{"norm_place": "pre", "positions": "rope", "tie_word_embeddings": false, "parallel_block": false, "learning_rate": 0.00556, "beta1": 0.95, "schedule": "wsd", "final_lr_fraction": 0.0}
Each number is 128 + 32 x the weight over its row's rms, rounded and kept within 0 to 255. Layers, rows and columns count from 0. The size above them is the row's rms in percent of the matrix's.

# layer 3 MLP up, 768x192, rms 0.212, rows 338-349, columns 0-191
size [ 98  86 110  90  83  93 106  96 107 106 109 100]
[[156 118 184 160 129 154 131 155  41 143 112 191 127 179 123 158 159 185 139 124 113 118 103 133 120 111 146 148 125 194 149 168 177 123 129 138 133 150 162 207  60 158 178  65 127  63 137 209 135 136  83  65 158 115 116 106  71 154  99 156 122 134 117 133 135 155 147 124 119 151  87 139 135  89 105 129 159  99 146 127 174 141 161 117 144 142 108 112 122  99 135  97 133 166 131  86 141 176 109 117 139 102 148 142 143 112 106  66  93 112 181 184  87 109 100 117 126 147 133 118 179  96 200 148 137 113 163  96  97 122 154 121 147 143 139 104  74 172 166 125  78 135 113 134 188  90 110  85 124 141  81 168 129  91 122 129 131  53 108 120 156 111 112 192 136 117 147 162  89 101 145 142  82 104  70 135 155  91 107 135 146 155 112 118 150 113  65 202  68 155 108 108]
 [ 86 134 145 133 116 155 167 128 144 148 130 131  98 133  65 144 120  98 120  95 133 147 120 114 171 102  87  87 109 111 136  35  85 107 124 153 121  94 177 135 137 106 118 142 164 112 118 162 100 103 132 140  88  94 180  84 144 130 249 119 125 159 169  99 100  93 154 105 135 150 151 141 133 100 122 158 191 153 168 160 106 187 126 129 185 178 191  59 145 134 173  72 167 150 107 124 135 123 136 103 141  91 168 137 106 126 152 189 183 131 115 220 100  90  85 144 119 106  54 115 157  82  65  98  87 115 113 115 154 185  94  90 113 109 139  73 134 119 186 159 112 119 181 132 143 117 124 105 127 167 146 100 113 125 159 118 121 159 151  78 160 157 165 121 153 139  97 106 135  80 136 151 150 100  81 105 101 138 134 153  93 124 120 119 117 100 149 152 150 145  80  74]
 [141  88 183 116 156 126 122 130  95 159  59 139  97 150 147  87 152 136 159  86 122 138 150 151 139 165 173 195 151 129  91  97 137  63 107 156  64 123  85 103 113 103 188 146 135 129 178 162 114 132 129 115 101 132  87 179  73  66  83 151 111 117 161 175 172 145 128 149 175 108 110 130 114 120  84  94 190 142 120 196 116 181 143 140 175 136 187 110 103  91 139  98 132 123  79 159 130 136 160 166 138 111 128 153 131 137  90 122 106 103 164 154  98 121  88 161  96 139 153 126 140 104 125 133 125 163  79 143 163  53 159 135 145 113 126  61  92 150  79 123 113 134 151 119  81 127 139  51 107  49  99 156 121 104 108  48 149 149 118 179 131 103 101 133 159 171 126 108 108  67 151 132  55  83 122 120 132  95  89 111 154 124 143 121 128 176 107 176 175 115 109 116]
 [115 138 167 132 129 144 135  91  98 158 141  84 192 134 175 101  85 110 163 160 150 132 129 108 127 108 125 111 143 161 138  71 144 119 100 146 107 106 104 105 110 144 126 145 140 160 155 139  45 120 119 148  80  83 119 168 170 155 118 186 148  89  95 104 143 117 129 119 133  78 178  66 103  89 114 154 131 141 197 106  95 177 152 149 127 169  78 157 177 170 132 142 127  96 104 105 210 106  71 114 189  62 149 149 176 109  90  99 111 131 108 173 206 143 105 171 114 138 159 122  83 119  86 104  96 123 103 130 188 120 186 121 189 163 132 135 149 110  99  70 124 112 138 160  94  97 165  51 135 151 112 114 140  92 124 190 148 132 115  93 184 161 115 127 125 138 151 115 146 158 120 129 136 162 161 118 192 131 116  91 122  55 133  94 111 131 121 102 124  76 168  76]
 [146 106 156 142 151 155 186  93 133 111 112 159 143 125  94 131 133 103  92 115  97 156 109 135 100 123 127 163 102 162 191 142 121  97 153 121 169 128 152 132 147 103 226 135 108 161 101  86 137 102 173 104  88 176 188 142 144 142 139 170 175 102 134  89 149  80 142 168 124 125 155 143  86 147 178 195 112 143 131 109 161 116 149  69 113 140 189 150 116 119 185  83 172 153  85 173 121  94 172 102 126 119 123  66 119  92 122 106 121 174 197 135 132 116 127  85 197 131 181 120 146 131 145 113 120  75 126 120 109 143 134 161 142 102 105 108 136 162 127  93 145 190 102 112 175 130 148  98 110 158 148 109 172 126 119 137 113 142  74 124 156  79 144 166 126 135  82 114 206 104  73 171  89 167 151 120  74 111  60 157 137  49 140 114 102 158 130 163 133  84  97  59]
 [202 158 155  97 127  93 142 174 128 142  89 167 125  81 105 124 151 132 115 115 144 127 111 121 104 105 133 145 120 138  74 107 168 120 144 132 180 133 111 115 107 131 159 142 192 132 133 136 121 172 131 132 181 117 178  79  25  67 127 119 113 135  83 112  53  98  98 150 113 181 126 141 160 144 100 168 138  91  77  77 142 150 186 129 159 113 181  53 105  47 117  74 194 169 133 121 115 111 146  99  96  90 148 175 120  97 122 108 119 143 146 117 116 121  91 104 102 111 117 110 126 168 152 125 139 102 107 170 111 147 146 177 176 102 171 146  96 116 181 127 142 119 108 126 138 179 108 115 118  72 160 165 116 110 128 163 121 181 149 163  59  91 177  99 153 129  82 104 134  73 109  93 106 122 130 113 107 140  64 162 174 118 159  84 103 160 128 118 119  53 156 127]
 [ 98 147  87 153 141 105 111 109 143 183 129 156 145  66 117 128 135 131 146 148 128 117 127 118  73 165 102 107 158 114 178 100 150 164 114 118  70 114  71 115 112 117  86  88 148 112  85 142 150 164 114 114  91  96 119 120 163 101 150 176 156  98  44 117  21 139 134 115 157 144 133 143 168 146 100 102  77 170 109  85 148 136 161 140  97 115 122 114 168 193 132  98 159  62 128 136  66 121 141 100 122 167 143 128 149 122 144 156 118 120  80 108 182  89  62  77 119 136 102 171  55 145 169 136 146 137 140 217 191 147 155 179 187 127  88 136 148 125 164 103  76 132  93 109 155 164 148 122  93 144  89  84 160 121 119 122 125  99 121  96  86 106 122 116  68 110  99 143  74 120 152 119 150  83 132 126 101  87  71 149 103 176 116 129 121 178 122 154 168 161 160 116]
 [107  99 157 132 129 107 180  78  82 122 116 117 119 120 147 144 116 116 173 156 151 138 106  69  90 129  97 150 109 113 102 130 178 131 181 153 130 138 164 108  85 174  92  39 143 119 165 139 141 188  63 119 119 128 114 147 179 130 154 118  93 191 111 164 114  58 117 157 164 119 157 118  89 187  69 110 152 108 194  82 100 113 100 110 118 117  94 174 102 148 121 129 177 107 108 101 113 163  97 161 131 141 152 171 148 100 178 113  78  92 141 171 119 140 175 110 127 158 149 150  82 153 122 125 132 116 107 115 156  95 173 126 123  76 185 130 108 146 137  85 117 174  74 167 115 119 135 115 122 134  71 115  58 150 198 121 111 110  56 149 104 162 171 108 130 106 151 106  87 139 107  59 179 131 109 135 148 116 138  77 161 134 124 162 181  67 139 158 146  89 146  82]
 [ 63 100 138 123  88 151  69  82  83 126 109 121 186 124  68 151 123  59 100 115 110 114 155 128 158  97 158  99 149 127  65 139  97 135 115 102 152 151 154  85 115  99 144 113 134 166 166 116 157 135 165 156 131 149 204 114 148 191 122 133 143 144 105 138 148 116 117 198 188 158 152 120 140 156 216 164 158  89 106  76  44 154 155 131 113 118  88 159  70 113 134 101 148 182  94 113 106 122  73 148 109 153  82  93 142 184  87 156 108 161 116 135  89 153 139 101 113 149 118 147 104  97 145 116  80 160  89 155 118 202 119 144  87 142 117 120 139  97 156  59  99 108 164 150 167 131 122 118 134 116 125  90 147  91 191 135 157  82  87 125  62 125 102  76  77 128 164 168 112  91 126 128 126  91 166 130 131 123 167 101 127  90 106 146 169 103 128 106 125  74 120 105]
 [116 108 184 180 140  97 158 149 130 149 127 155 147  97  88 144 110 143 111 115  98 134 127 120 156 103 166 179  51 179 137 136  99 142 182  77 127 142 168 137  92 158  98 138 118 170 151 165 145  81 132 184  87 114 150 149 126 187 120 159 146 196  54 150 117 173 131 104 102 122 126  70  88 128 139  93 152 159 140 177 162  64 127 114  90 146 147 104 134 172 145 141 113 161 153 123 107 123  84  78 104  62 167  72  58  92 110  65 156  86 171 113  80 120 110 134 143  94 161 151 153 120 177 172  65  98 113 158  88 137 136 137 108 118 182 132 149 108  98 166  76 113 153 101  74 136 117  93 133 124 125 125 211 118 138 151 179 106  98 159  83  91  96 152 119 117 145 135 165 147 163 115 139  78 173 150 130 113 112 129 117 155 115 108 105  84 182 111  88 140  84 157]
 [151  96 153 121  82 216 140 131 134  61 125 139 206 101 110 109 105  99  84 117 124 174 110  96 147 175 131  97 164 124  81 145 114 142 123  81 148 165 163  74 100 122 123  79 104 129 100 146 150 149 118  70  77 103 119 166  84 140 117 152  94 163 113 124  90 113 100 123 131 155 159  77 122 134 141 167  70  84 110 141 116  95 129 149 138 169 192 155 142 147 143 105 167 104 135  74 149 111 135 156 107  98 123 178 128 128 130 157  95 141 117 128  87 166 193 109 121  98 126 143  85  66 153 152 154 141  68  92 125 153 139  95 115 108  87 207 142 169 147  83 168 155 121 166  67  93  83 100 137  65 109 156 160 142  71  86 154 125 154 163 102 162 122 129 147 183 189 137 148 163 108 121  70 137 123 126  80 120 191 139 133 123 118 165 115  88 110 144 148 177 191 133]
 [173 159 157  91 119 102 143 113 168 106  77 160 148 115 163 100 117 134 132 132  65 114 125 107 149 119 133 117  86 135 113  82 126 108  97  96 184 134 155 144  85  85  89 192 132 116 133 120 103 109 141 125  96 103 101 119  96 166 137  93 101 100 117 149 174  89  95 119 143 192 167 134  77 117 113 176  94 173 147  92 125 144  88 115 129 155 147 155 149 201  42  97 119 117 130 132 142 103 159  68 162 131  40 130 136 135 141 118 163 123  85  83 124 135  78  87 116 131 123 147 157 100 135 144 158 132 167 123  67 162 138 108 119 111 110 114 132  80 124 144 146 201 104 158 121  93  86 157 180  72 168 136 154 139  67 159 102 132 115 129  99 122  95 212 207  99 177 129 152 152 121  90 221 179 129 153 147 110  82 150 136 126 111  90 141 146 144 196 132 111 157 113]]
# layer 3 MLP down (transposed), 768x192, rms 0.0993, rows 338-349, columns 0-191
size [ 98  96 105  90  89  95 113  93  99 101 111  99]
[[126 148 140 160 102 155 185  94 133 128 106  84 124 104 125 119 179 133 137  88 180 197  88 137 154 123 128 118  97  60 133  75 146  86  92 109 126 107 154  88 121 145 142 127 106 116 124 174 102 117 138  86 147 131 174  60  92 154 141 119 161 106 157 118 176 121 156 104 134 172 177 174 121 120 100 104 141 129 188  94 163 191 121 142  81 105 167 135 164  83 129 126 123 145 126 134 177 136 104 111 122 123 113 165  93 101 135 132 138 118 193 124  76  82 153 166 113 170 189 111 212 165 212 179 163 150 145  59 148 105 182 151 155 134 118  94 103  96 169 140 142 147 120 114 181 126  85 141 162 181  60 153 106  99 101 114 147  77 108  93 136 144 132  71  99 112  50  98 159 142 131 145  83 173 167 170 145 154 112 137 126  91 126 117 173 126 140 153  98 133  86 137]
 [ 87 119 117 135 111 128 204 148 109 132 121 112  66 102  99 107 121 120 132 172 154 134 119 131 164 123 132 129 109  57 167  86 132 102 163 132 142  84 118 147 188 130 105  85 145 102  98 165  90 152  62 182 114 170 152  89 127 116 165 124 101 136 166 138 131  88 170 202  57 137 109  62 128  84 115 214 185  83 161 147 129 140 118 162 147  97 125 124 163 115 147 133 104 107 158 156 129  57 174 103 134 157 121 114  83  87 154 146 145  98 174 180 151 117  98 140  98  37 122 142 156 106  91 131  90 113 143  97 145 174  96 139 168 150 127 125 113 120 159 131 108 184 141 155 108 102 182 102 130 204 120  90 102  73 141 135 182 148 139  64 175 170 140  88 150 118 167 119 127 134 100 104 153 117  86 153  89 119  88 120 129 146 121 153 153 150 141 174 105 191 125 108]
 [115 107 145 185  59  61 139 146 134 149  73 169 149  80  99 127 167 137 155 111 114 136 148 150 115 176 126 146 147 125 135  48 147 126 191 146 130 168  99 161 117 151 229 174 163 129 148 107 132  95 134 130 107 145 116 127 101 121  79 164 138 103 100  79 119  85 139 116 149 136 174 198  86 143 162 138 102  92 150 145 146 128  94 107 135 113 196 112 145  85 106 117  73 131  93 170 132 138 137  94  94 144 147 150 101 154 119 123 168  92 127 108 182  95 160 127 120 102 104 108 132 102 114 135 164 123  57 124 117 106 139 193 145 147 124 146 165 103 185 139  83 140 108 111 117  73 158  73  81  85 119 199 111 123 113 103 131 139 124 118 179 134 128 132 122 160 148 144 180  85 136  79  98 127 126 112 132 190 216 197  88 120  99 110 114 122 116 119 129 142 175 209]
 [127 150 131  98  90 152 105  74  84 154 131  80 175 148 132  74  65 115 102 119 116 175 102 196 128 104 108 143 160 150  85  61 166 169  98 133 106  71 112  59  86 129 148 176 103 158 133 169  75  98 159 124 102 161 119 143  69 123 133 177 124 106 161 134 114 118 108  98 138 110 129  90 147  89 102 174 124 151 177 114  76 137 148  98 135 155 111 153  95 141 102 107 116 121 177  89 150  80  91 166 104  90 132 146 152 118  82  33 109 160 134 185 101 168  61 113 146 174 125 100 162 125  73 117 119 141 122  89 148 121 181 117 133 142 131 101 222 118  78 114 154 159 146 160 129 131 149 137 121 182 144 117 118 136  87 169 133 154 115 104 171 196 111 170  82 112 146 148 101 102 155 131  93 150 162 113 156 135 113 107 102 150  98  97 148 166 146 128 126  52 103 151]
 [143  99 186 126 125 181 168 136 150 117 102 108 142 104 172 116 173  91 111 110 184 199 113 108 120 122 114 170  68 137 160 129  92 106 103 150 166 140 190  95 158  83 192  86 136 129 109  92 121 174 147 127 107 144 159 103 131 189 120 113 141 135 114 150 122 102 125  94 167 158 139 127 102 112 162 155 128 134 135  85 116  79  77 127 131 145 148 136 114 107 153 132 129 173 101 189 168 112 206  94 154 115 181  89 176 132 118  87 138 104 193 118  99 133 155  39 130 166 143 142 142  70 128 131  82  66 118 124 124 132 148 139 150 112 114 118 101 124  88 118 190 150 131  74 108 162 138 142  98 209 116  99 124  92  89 153 131 149 148 126 124  85 109 117 141 189 161  88 142 123  78 179  98 177 187 165 117 140  82 176 154 109  70  76  94 134 171 169 108 126 126  96]
 [145 130 168 145 137 136 134 137 179 133 132 108 143  99 145  87 178  98 156 119 162 142 180 138  40 109 174 121 119 161 100 156 120 121 147 210 164 129 153  99  80 113 183 139 190 118 138 151 133 113 169 168 124  86 142  84  85 116  59  84  90 118 107 138 160 132 124 165 109 113 129 164 190 167 131 172 126 119 103 122 133 133 102  93 128  79 146 123 162 127 108 173 126 104  74 133 127  70 122 109 106 108  88 159 201 182 105 127 167 136 139 133 129 189 124 108 120 180 117 161 115 147 147 110 187 101 158  80 104 123 166 152 181 153 187 120 205 154 125 167 108  94 105  98 156 134 156 118 116 155 131 159 113 134  87 208 112 148 116 145 109  46 123 102 133  69 154 126 101 142 111 102  83 139 119 134  60 102 142  86 139 123 120  69 136 121 168  86 159 124 192 145]
 [124 123  76  85 124 109 153 169 102  73  69 100  95 132 110 142 110  87 138 103 176 120 188 132 169  99 158 131  96 141  65 174 124  67 120 102 193 159 112 159 138 186 139 155 136 114 188 130  88 122 107 134 119 145 110 146  93 190 116  96 110 124 155 162 173 107 134 143 108 149 140 151 101  91 153 154 186 112 162 138  85 126  92  72 163 121 140 153 104  63 135 136  97 151 110 187 186 133 114 135 108  86 112  91 129  82 121 111 129 148 133 125 124 128 162 143 165 135 127 151 154 131 101 101 132  79 106  57 128 113  89  97  86 149 124 152 117 118  61 107 139  93 145 151 129 114 140 135 239 133 153 181  96 118 132 128 146 150 114 214 141 154 121  89 164 163 165 119 228 122  94 128  91 138 121 158  98 151 210 150 147  89 136 144 118 115 143 131 101  94 145 183]
 [131 126 146 148  87  74 106 114  81  79 114 126 109 111 156 182 130 112 119 207  92 101   0  93 103  92  84 120  92 120  71 121 102 116 134 180 122  61 188 139 129 108 142 100 152 111 161 122  90 128 106 123  98 100 125 100 117 105  77 123 135 128 130 148 172 168 107 160  86 102 126 155  96  81 181 146 119  96 102 154 106  82 185 159 125 166 132 143  73 159 101 107 158  52 102 115 116  72  80 103 172 120 167 191 139 176 145  97  95 140 125 118 143 163 171 103 115 118 160 131 149 109 131 128 153 107 104 129 144 170 124 120 159 121 172  99  69 101 122  75 113 174 169 101  72 139 147 160 101 107 145 152 133 166 126 150 150  91  64  84 107 135 157 160 175 121  87 146 130 153 146 109 167  90 118 125 115 137 109 126 141 134 139 170 135  65 113 124 193 124  88 153]
 [ 51 183 175 183 162 141 130  48 119 157 150  56 157 108 139 104 123 190 112 129  56 129 220 175 144 127 142 133  91 116 116  81 175  98 121  96 158 155 104 161 129 123  69  63 100 161 118 166 155 119  99 121 146  84 106 140  89 157 128 161 108 103 156 112 121  83 153 126 199  98 100 160 167 131 137  77  98 167 170 117 155  88 147 116 140 107 153 149 135 115 146 120 114 119 161 145 191  80 146  80 132  84 152  99 146 169 148 135 106 134  76 140 161 129 211 210  83  91 139 124 157 176 126 127 109  97 128  80  97 111  93 106 165  98 155  94 133 123 141 121  84 137 133 144 149 149 115 151  81 169  82 100 154 126 115 142 139 145 117 117 182 133 141 173 110 109  49 153  82 120 109 125  90 135 129 143 110 104 139 117  93 126 154 149 137  95 137  81 128 130 100 133]
 [126 180  61 137 105 202 166 142  91 104 157 121 147 131 136 145 110  92 109 115 118 113   0  95  74 137 117 113 120 114 121 136 121 150  91 122 139 116 114 148 126  84 147  89 133 106 105 123 106 141 170  75 197 170 111 159 120 115 150 144 121 115 185  95  68 124 140 150 178 131  83 156 200 116 107 170 151  68 157 204 133 165 153 125 130 102 103 166  85  96 110  83 132 140 120 166 186 135 164 171 129 121  86 136 133 109 106 186  93 112  86 132 115 140 128 178 107 152 110 109  98 152 146  27 145 126  97 117 137 136 106 136 141 110  67 124  98 144 162 119 122 143 118 139 183 152 164 117 128 110  83 166  99 129 109 113  76 128  59  71 160 174 174 121 172 169 162 148 109  89  82 115  86 147 122 149 107 127 130 128 145 144 142 116 140 161 131 163  91  97 117 137]
 [128 133 100 135 117  79 122 172 122 113 121 111 123 173 178 123 150 136 161  94 105 129  75 158 100  84 119 147 172 138 183 134  94 166 162 170 131 102  99 141 122 127 170 163 152 112 132 114  56 119  99 188 125 115 100  70 144 153 211 133 224  87 198 104 113 148 151 115 143 114 133 162 120 122 108 169 119 132  69 138 104 119 148 100 145  99  77  78 150 142 179 138 105 169 146 165 122 114  46 133 130  97 105 110 111 119 103 137 198  88 204 122 118  93 108 206 148 151 163 155 100  94 137  39  79  74 130 138 126 144 132 160 148 109 110 103  93 122 146 165 123 123 118 155 156 163 164 180 168 108 150 145 102 125 150 170  92 132 138 156 117 118 139 123 167  83  90 183  76 104 101 141 157 122 113 154 110 126 112 187  88 106 131 103 142 125 131 117  55 140 113 161]
 [123 138 130  71 130 185  65 106 127  88 155 111 148 130 196 103 125  97 102 176 104 149  73 139 177 124 132 207 119 151 139  83 148 138 114 147 194 213 119 114 113  70 129 148  90 155 114 126 130 139 133 132 119 110 119 169 124 173 127  84 104 113 139 141 100 116 132 143 152 171 124 123 110 124 132 144 147 152 140 100 135 112  80 156 121 111 152  67 143 166  35 102  30 111 108 138 133 130 130 145 168  95  74  96 105  37  68 106 108 143 136 128 168  90 120 103 111 133 143 183 168  65 153 148 126 129 176 207 106 174 100 126 121 129  79 117 183  75 116 110 145 113 115 145  54  91 111 109 144 117 147 105  89 142 131  93 126 140 101 139 124 120  79  96 163 109 140 162 115 147  82 108 168 181 100 134  86 130  79 120  87 103 146  92 161 146 111 166 110 136 122 142]]
# layer 3 MLP gate, 768x192, rms 0.209, rows 339-350, columns 0-191
size [ 91  97  89  89  92  94  91 104  98 104  96  97]
[[ 95 124 153  94 138 115 139 135 155 134 160 105  91 115  80  83 121  99 131 160 169 153 119 149 137 145 107 116 105  55 155  95  81 127 177  90 137 104 157  92 196 156 122 134 131  91 102 149 120 161 133 140 105 118 196  42 145 151 161 116 101 163 181 172 127  80 122 149  49 112 126  75 114  48  94 194 139  94 105 116 144 152 138 154 158 150 177 103 162 134 164 109 113 151 134 141  90  67 111  97 113 108 166 154 113  78 155 191 177 121 115 181 127 112 128 165 164  70 136 192 147  67 101 133  79 106  67  90 174 143 108  94 144 136 129 154  86 133 152 148  83 156 112 112  99 120 139 146 184 164 123  98 107 107 147 108 152 114 190  62 159 169 111 116 149 109 136 111 141  98  59 114 135 120 121  96 120 129  91 142 135 117 113  81 130 110 176 120 123 174  94 106]
 [115 133 155 115 138 115 145  91 150 117  70 168 130 176 145 144 112 158 135 202 110 136 120 147 135 108 141 134 123 144 197 131 120 102  75 113 161 112  45 137 120  81 151 144 194 109 145 127 115 119 128 164 105  86 119 159  68  68  89 116 134 118 170 187 107  88 100 111 126 128 113  94 115 141 149  93 108 174 122 126 115 126 187  92 127 146 154 155  90 136 120 108 123 148 121 125 178 120 130 119 118 125  67 179 123  86 135 158 148 151 108 141 120  67 147  62 141 145 107 144 148  95 195  82 167 115 145 165 113 116 145  85  68 128 112 137 147 122 116  98 202 146 151 142  71 120 109  97 170 184 158 133  98 143 148  72  99 140 155 156 148  60 118  91 139 118 134 107 138  97 148 156 110 149 149 149 102  60 105 110 124  16 215 146  73 162  79 153  82 111 124 101]
 [133 108  89 108 161  95 113 154 173  75 122 170  67 133 106 107 179 153 116  89 102  93 132 147 103 151 156 127  79  80 162 165 171 120 180 106 159 160 133 171 124 108 117 139 144 108 108  95 198 123 133 101 161 176 120 109 112 121 172 101 143 136 153 136 104 163 117 116  98 125 108 148 179 145 160  99 120  98  26 197 168 108 100 114 141 114 183 108  79  73 125  98 115 149 152 119  60 147 196 166  99 217 129 106  70 132 167 154 124 135 135  63  89 133 153 128 154 125  89  96 165 172 168 141 154 140 171  97  63 113 113 146 102 107 129 147 116 129 152 197 138 165 123 116 176 167 107 164 172  80 127 121 137 162 114 108 125  88 169 143  94  81 120  96 181 120  97 160 128 123 150 135 123 131  99 147  99 120 141 153 136 145 102 141 138 162  97 141 130 173  98 209]
 [152  86 149 118 120 162 128 140 136 107  93  98 176 134 135 110 133 106 131 101 174 179 136 170 111 157 130 129 122 166 159 151 138  89  94 167 198 140 151 129 135 100 159 118 144 176  90  63 134 175 180 129 116 128 149  99 174 152 144  90 149 133 188 124 125 101 103 142 157 150 132 148  61 141 168 136  60 134 169 123 124  83 122 103 138  91 147 183 114  97 194 109 153 162 119 173 143 141 187  88 100  79  99  58 155 111 118  71 108 128 155 123 109 175 149  92 163 143 168 136 185  47  93 128 102 113  98 103 102 128 148 124 113 134 123 116 116  85  61 105 185 115 102  30 151 126 121 117  94 149 172 122 114 122 129 154 141 153 170  76 131 111 165 138 170 199  73 109 204  83 133 171  86 142 121 152 127 118 103 148 123  95 152 164 110 139 161 137 171 108 137  98]
 [170 143 179 125 103 125 154 117 119 150 131  80 132  99  83  53 202  82 128 125 150 112 121  95  73  95 185  83 124 159 131  89 184 135 149 184 171 118 192  84  81  93 171 117 150  74 147 109 164 111 146 136 179  88 159 113  12  78  83 105  95  99  79 111 103 142 112 136 125 126 152 166 164 162 104 156 126 123 100 167 150 151  79  96 168 100 144  83 183 115  93 155  99 182  94 165 148  97 112 113 160  88 134 152 157 117 109  84 161 150 117 175  95 129 111  93 140 125 112 187 128 179 126 118 178  64 146  91 121  81 137 172 132  95 186 127 140 119 124 163 105 104  99 109 144 158 149  98 151 143 134 163  92 115  89 191  87 141 144 127 114 114 137  98 158 109 115 139 126 136 113 128 105 120 119 137  88  82 130 114 136 113 138  92 105 132 140 105 118  67 149  79]
 [136 114 118 111 178 120 142 166 107  72  97 152 110 201 118 119 167  92 148 127 164 119 139 103 165 123 190 146 142 140  89 164  83 142 113 114 190 195 125 118 160 184 107 137 178 117 173 199  89 161 140 130 193  84  63 112  71 159 149  93 100 103 134 125 156 124 129 146 110  78 138  90 132 121 150 132 130  56 201 140  94 124 144  92 151 106  87 127  90 116 112 176 124 119 215 163 106 110 133 152  97  78 109 129 137 132 174 111 111 153 113 181 106 184 200 113  96 163 146 112 163 126  91 128 133  98 114  89 147 126 163 112 125 130 145 191 108 157  79  84 211 124  89 113 163 129 113 150 177 122  95 100 108 109 113  81  93 151 116 171 205 188  98  95 144 135 118 117 166  98 115 111 148 115 148 132 126 111 160 138 156  97 122 103 147 145 105 127  88 112 112 133]
 [145 146  76 118 156 170 103 102 143 206 139 135 125 151 148 154 143 224 115 138 153  96 123 151 168  98 157 161  92 137 184  85 131 158  79  95 178 166  94 114  97 112 143 154  82 147 117 152 157  82 130 122 166 108 120 147 109 115 151  78 123 147  89 158 177 113 144  96 118 159 129  68 162 156  94 163  77 216 136 118 148 142 134 137 118 119 142  93 155  96 101 157 120 176 143 149 191 102 144 157 136 199 107 131 101 140  68 105 169 115  88 121 147 111  51 104 141 129 124 133 144 119  51 147  87 126 134 154 132 110 116 144 142 121 104 134 156 178 143 157 172  97 120 119 162  98 113  98 128 121 100 118 167 167 112 104 194 181 137 160 170 159  81  94 166  70 143 154 143  94  91 169  77 181 118 116  91 107 159 139 151 128 120  81 143 170 130  92  54 118 119  89]
 [113 115 144 137 128 151 106 101 139 129 140 134 159 151 133 162 109  83 143 133  89 108 145 131 150  92 167 154 137  66  82 131 138 138 177 106  95 171 158 199 169 164 155 144  99 167 120  83 172 142 141 101 136 105 153 152 121  90 153 158 191 128 130 142 140 139 123 161 234 122  86  87 169 176 238 154 145 168 135 101 131 167 102 113 130 140  51 149 121  63 160 100 182 162  42 120 165 132 131 111 121 117 114 125 117 203 112  99 131 149 176 149 126 107 161 113 132 108 160 156 100 113 172  58  77 129 102 162 132 107 103 114 159 138 127  99 119 130 139  85 101  72 142 166 173 134 188 103 105 114 117 117 135  76 122 142 129 141 127 104 140 178 172 134 148 103 113 155 117 101 194 133  93 123 126 107 133 159 172  77 128  87 162 147 141  95 100  81 139  64 163 150]
 [130 199  88 126 195 166 164 125  78  74 151 152 123 130 141 119 177 161 111  92 154 114 116 138 100 105 129 110 169 117 110 114 178 130 136 170 117  96 147 160 109  80 156 144 184  88 117 132 140 187 102  94 138 159 135  92  82  96 106  98 125  73 163 111 126 136 122 132 189 137  96 187 218 120 128 120 113 122 129 104  98 172 137 150 152 116 117 199 130  64  93 132 143 139 139 118 115 101 150 177 108 167  95 161 167 116 141 206  95 191  83 147 124 135 122 130  76 159 100 139 108 138 122 110 168 120 140 119 153 154  82 143  93 114  78 208 141 139 168 118 173 130 173 169 164 129 128 157 163 136 138 138 148 133  94 102 148 128 133  90 202 173 171 141 153 146 131 123 107 106 102 125  70 160 108 110  96 182 101 150 168 163 186 133  77 182 110 130 116  95 116  58]
 [126  89 138 135 139 151 172 121 155 120 138 149 110 122  65 190 117  62  95 150 165 102 140  94 166 155 179  64  74 121 126  85 150 138 104 119  90 177 142 103 162 113  62 116  93 147 145 171 166 139 157  50 161 134 102 129 149 101  91 145 104 143  37 152 152 121 105 126  98 115 114  76 130 126 111 105 118 149 181  63 133 105  93 108 110 124 122 147 149 137 127 106 143 127 138 111 153 165 176 169 117 148 130 153 168 165 176 156 102 185 132 123 114 114  91  75 124  83  83  68 117 147  97 165 153 123 159 171 162 156 180  70 120 121 112 125 189 183 139  92 151 113 146 134 133 146  49  77 105 151 139 158  70 137 141  89 126 138 159 132 123 160 146 109  80 195 187  53 153 182 113 108 140 131 133 112 138 130 108  84 159 111 112 149 114 160 132 104 177  97 142 102]
 [148 125 151 117 150  69 179  64 100  96 113 176 160 156 136 100 113 133  77 143 115 103 161 155 121 127 111  89 116 122 145 155 153 140 131  37 166 137 119  83 114 160  79 169 106 133 119 147 116 138 132 132  80 103 116  95 143 124 117 113  93 157 114 104 123 114 117  68 138 199 160 156  85 126 110 124 122 171  98  81  89  97 148  94 127 121 176 164 123 232  63  69 109 131 115 134 104 121 129 103 156 127  69 104 161 102 155 114 145 157  34 100 132 148  95 112 126 167 102 137 164 116 160 123 150 109 110 101  48 130 111 133 113 135  76 103 141 110 114 157 163 180 126 118 128 139 160 201 173  93 174  94 129  98 128 153  81 110  87 109  94  35  89 198 156 129 126 144 132  86 107 110 191 183 135 135  99 165  71 151 141 141 108 124 127 134 119 135  98 139 119 125]
 [178 119 168 101  91 146 134 101 138  94 174  95 115  85 174 116 151 102 134 131 142 111 137 143 156 180 151  76 144 112 124 133 139 169 111 167 146 119 163 108 112 142 163 156 131 119 149 116 126 132 160 102  70  84 149  53 159  31 105  95 120 109 173 142 136  92 102  72 188 128 150 135 149  98 148 189  73 141  45 133  80 150  46 165 146 136  92  87 177 102 135 172 130 189 165 117 143 117 131 104  99 156 144 147 133 137  72 159 139 143 170  85 127 140 105 149 146  67  77  79 201 130  74 161  96 143 188  97 161 152 135 143  89 125 124 122 166 164  87 129 136 187  90 137 117 136 104 148 116 169 129 157 162 114 119 168 114 137 147 120  96 146 159  83 137 162 137 108 101 124 122 141 178 110 136  73  90 161 118 105  75 126 117 112 107 109  94  96 160 140 192 146]]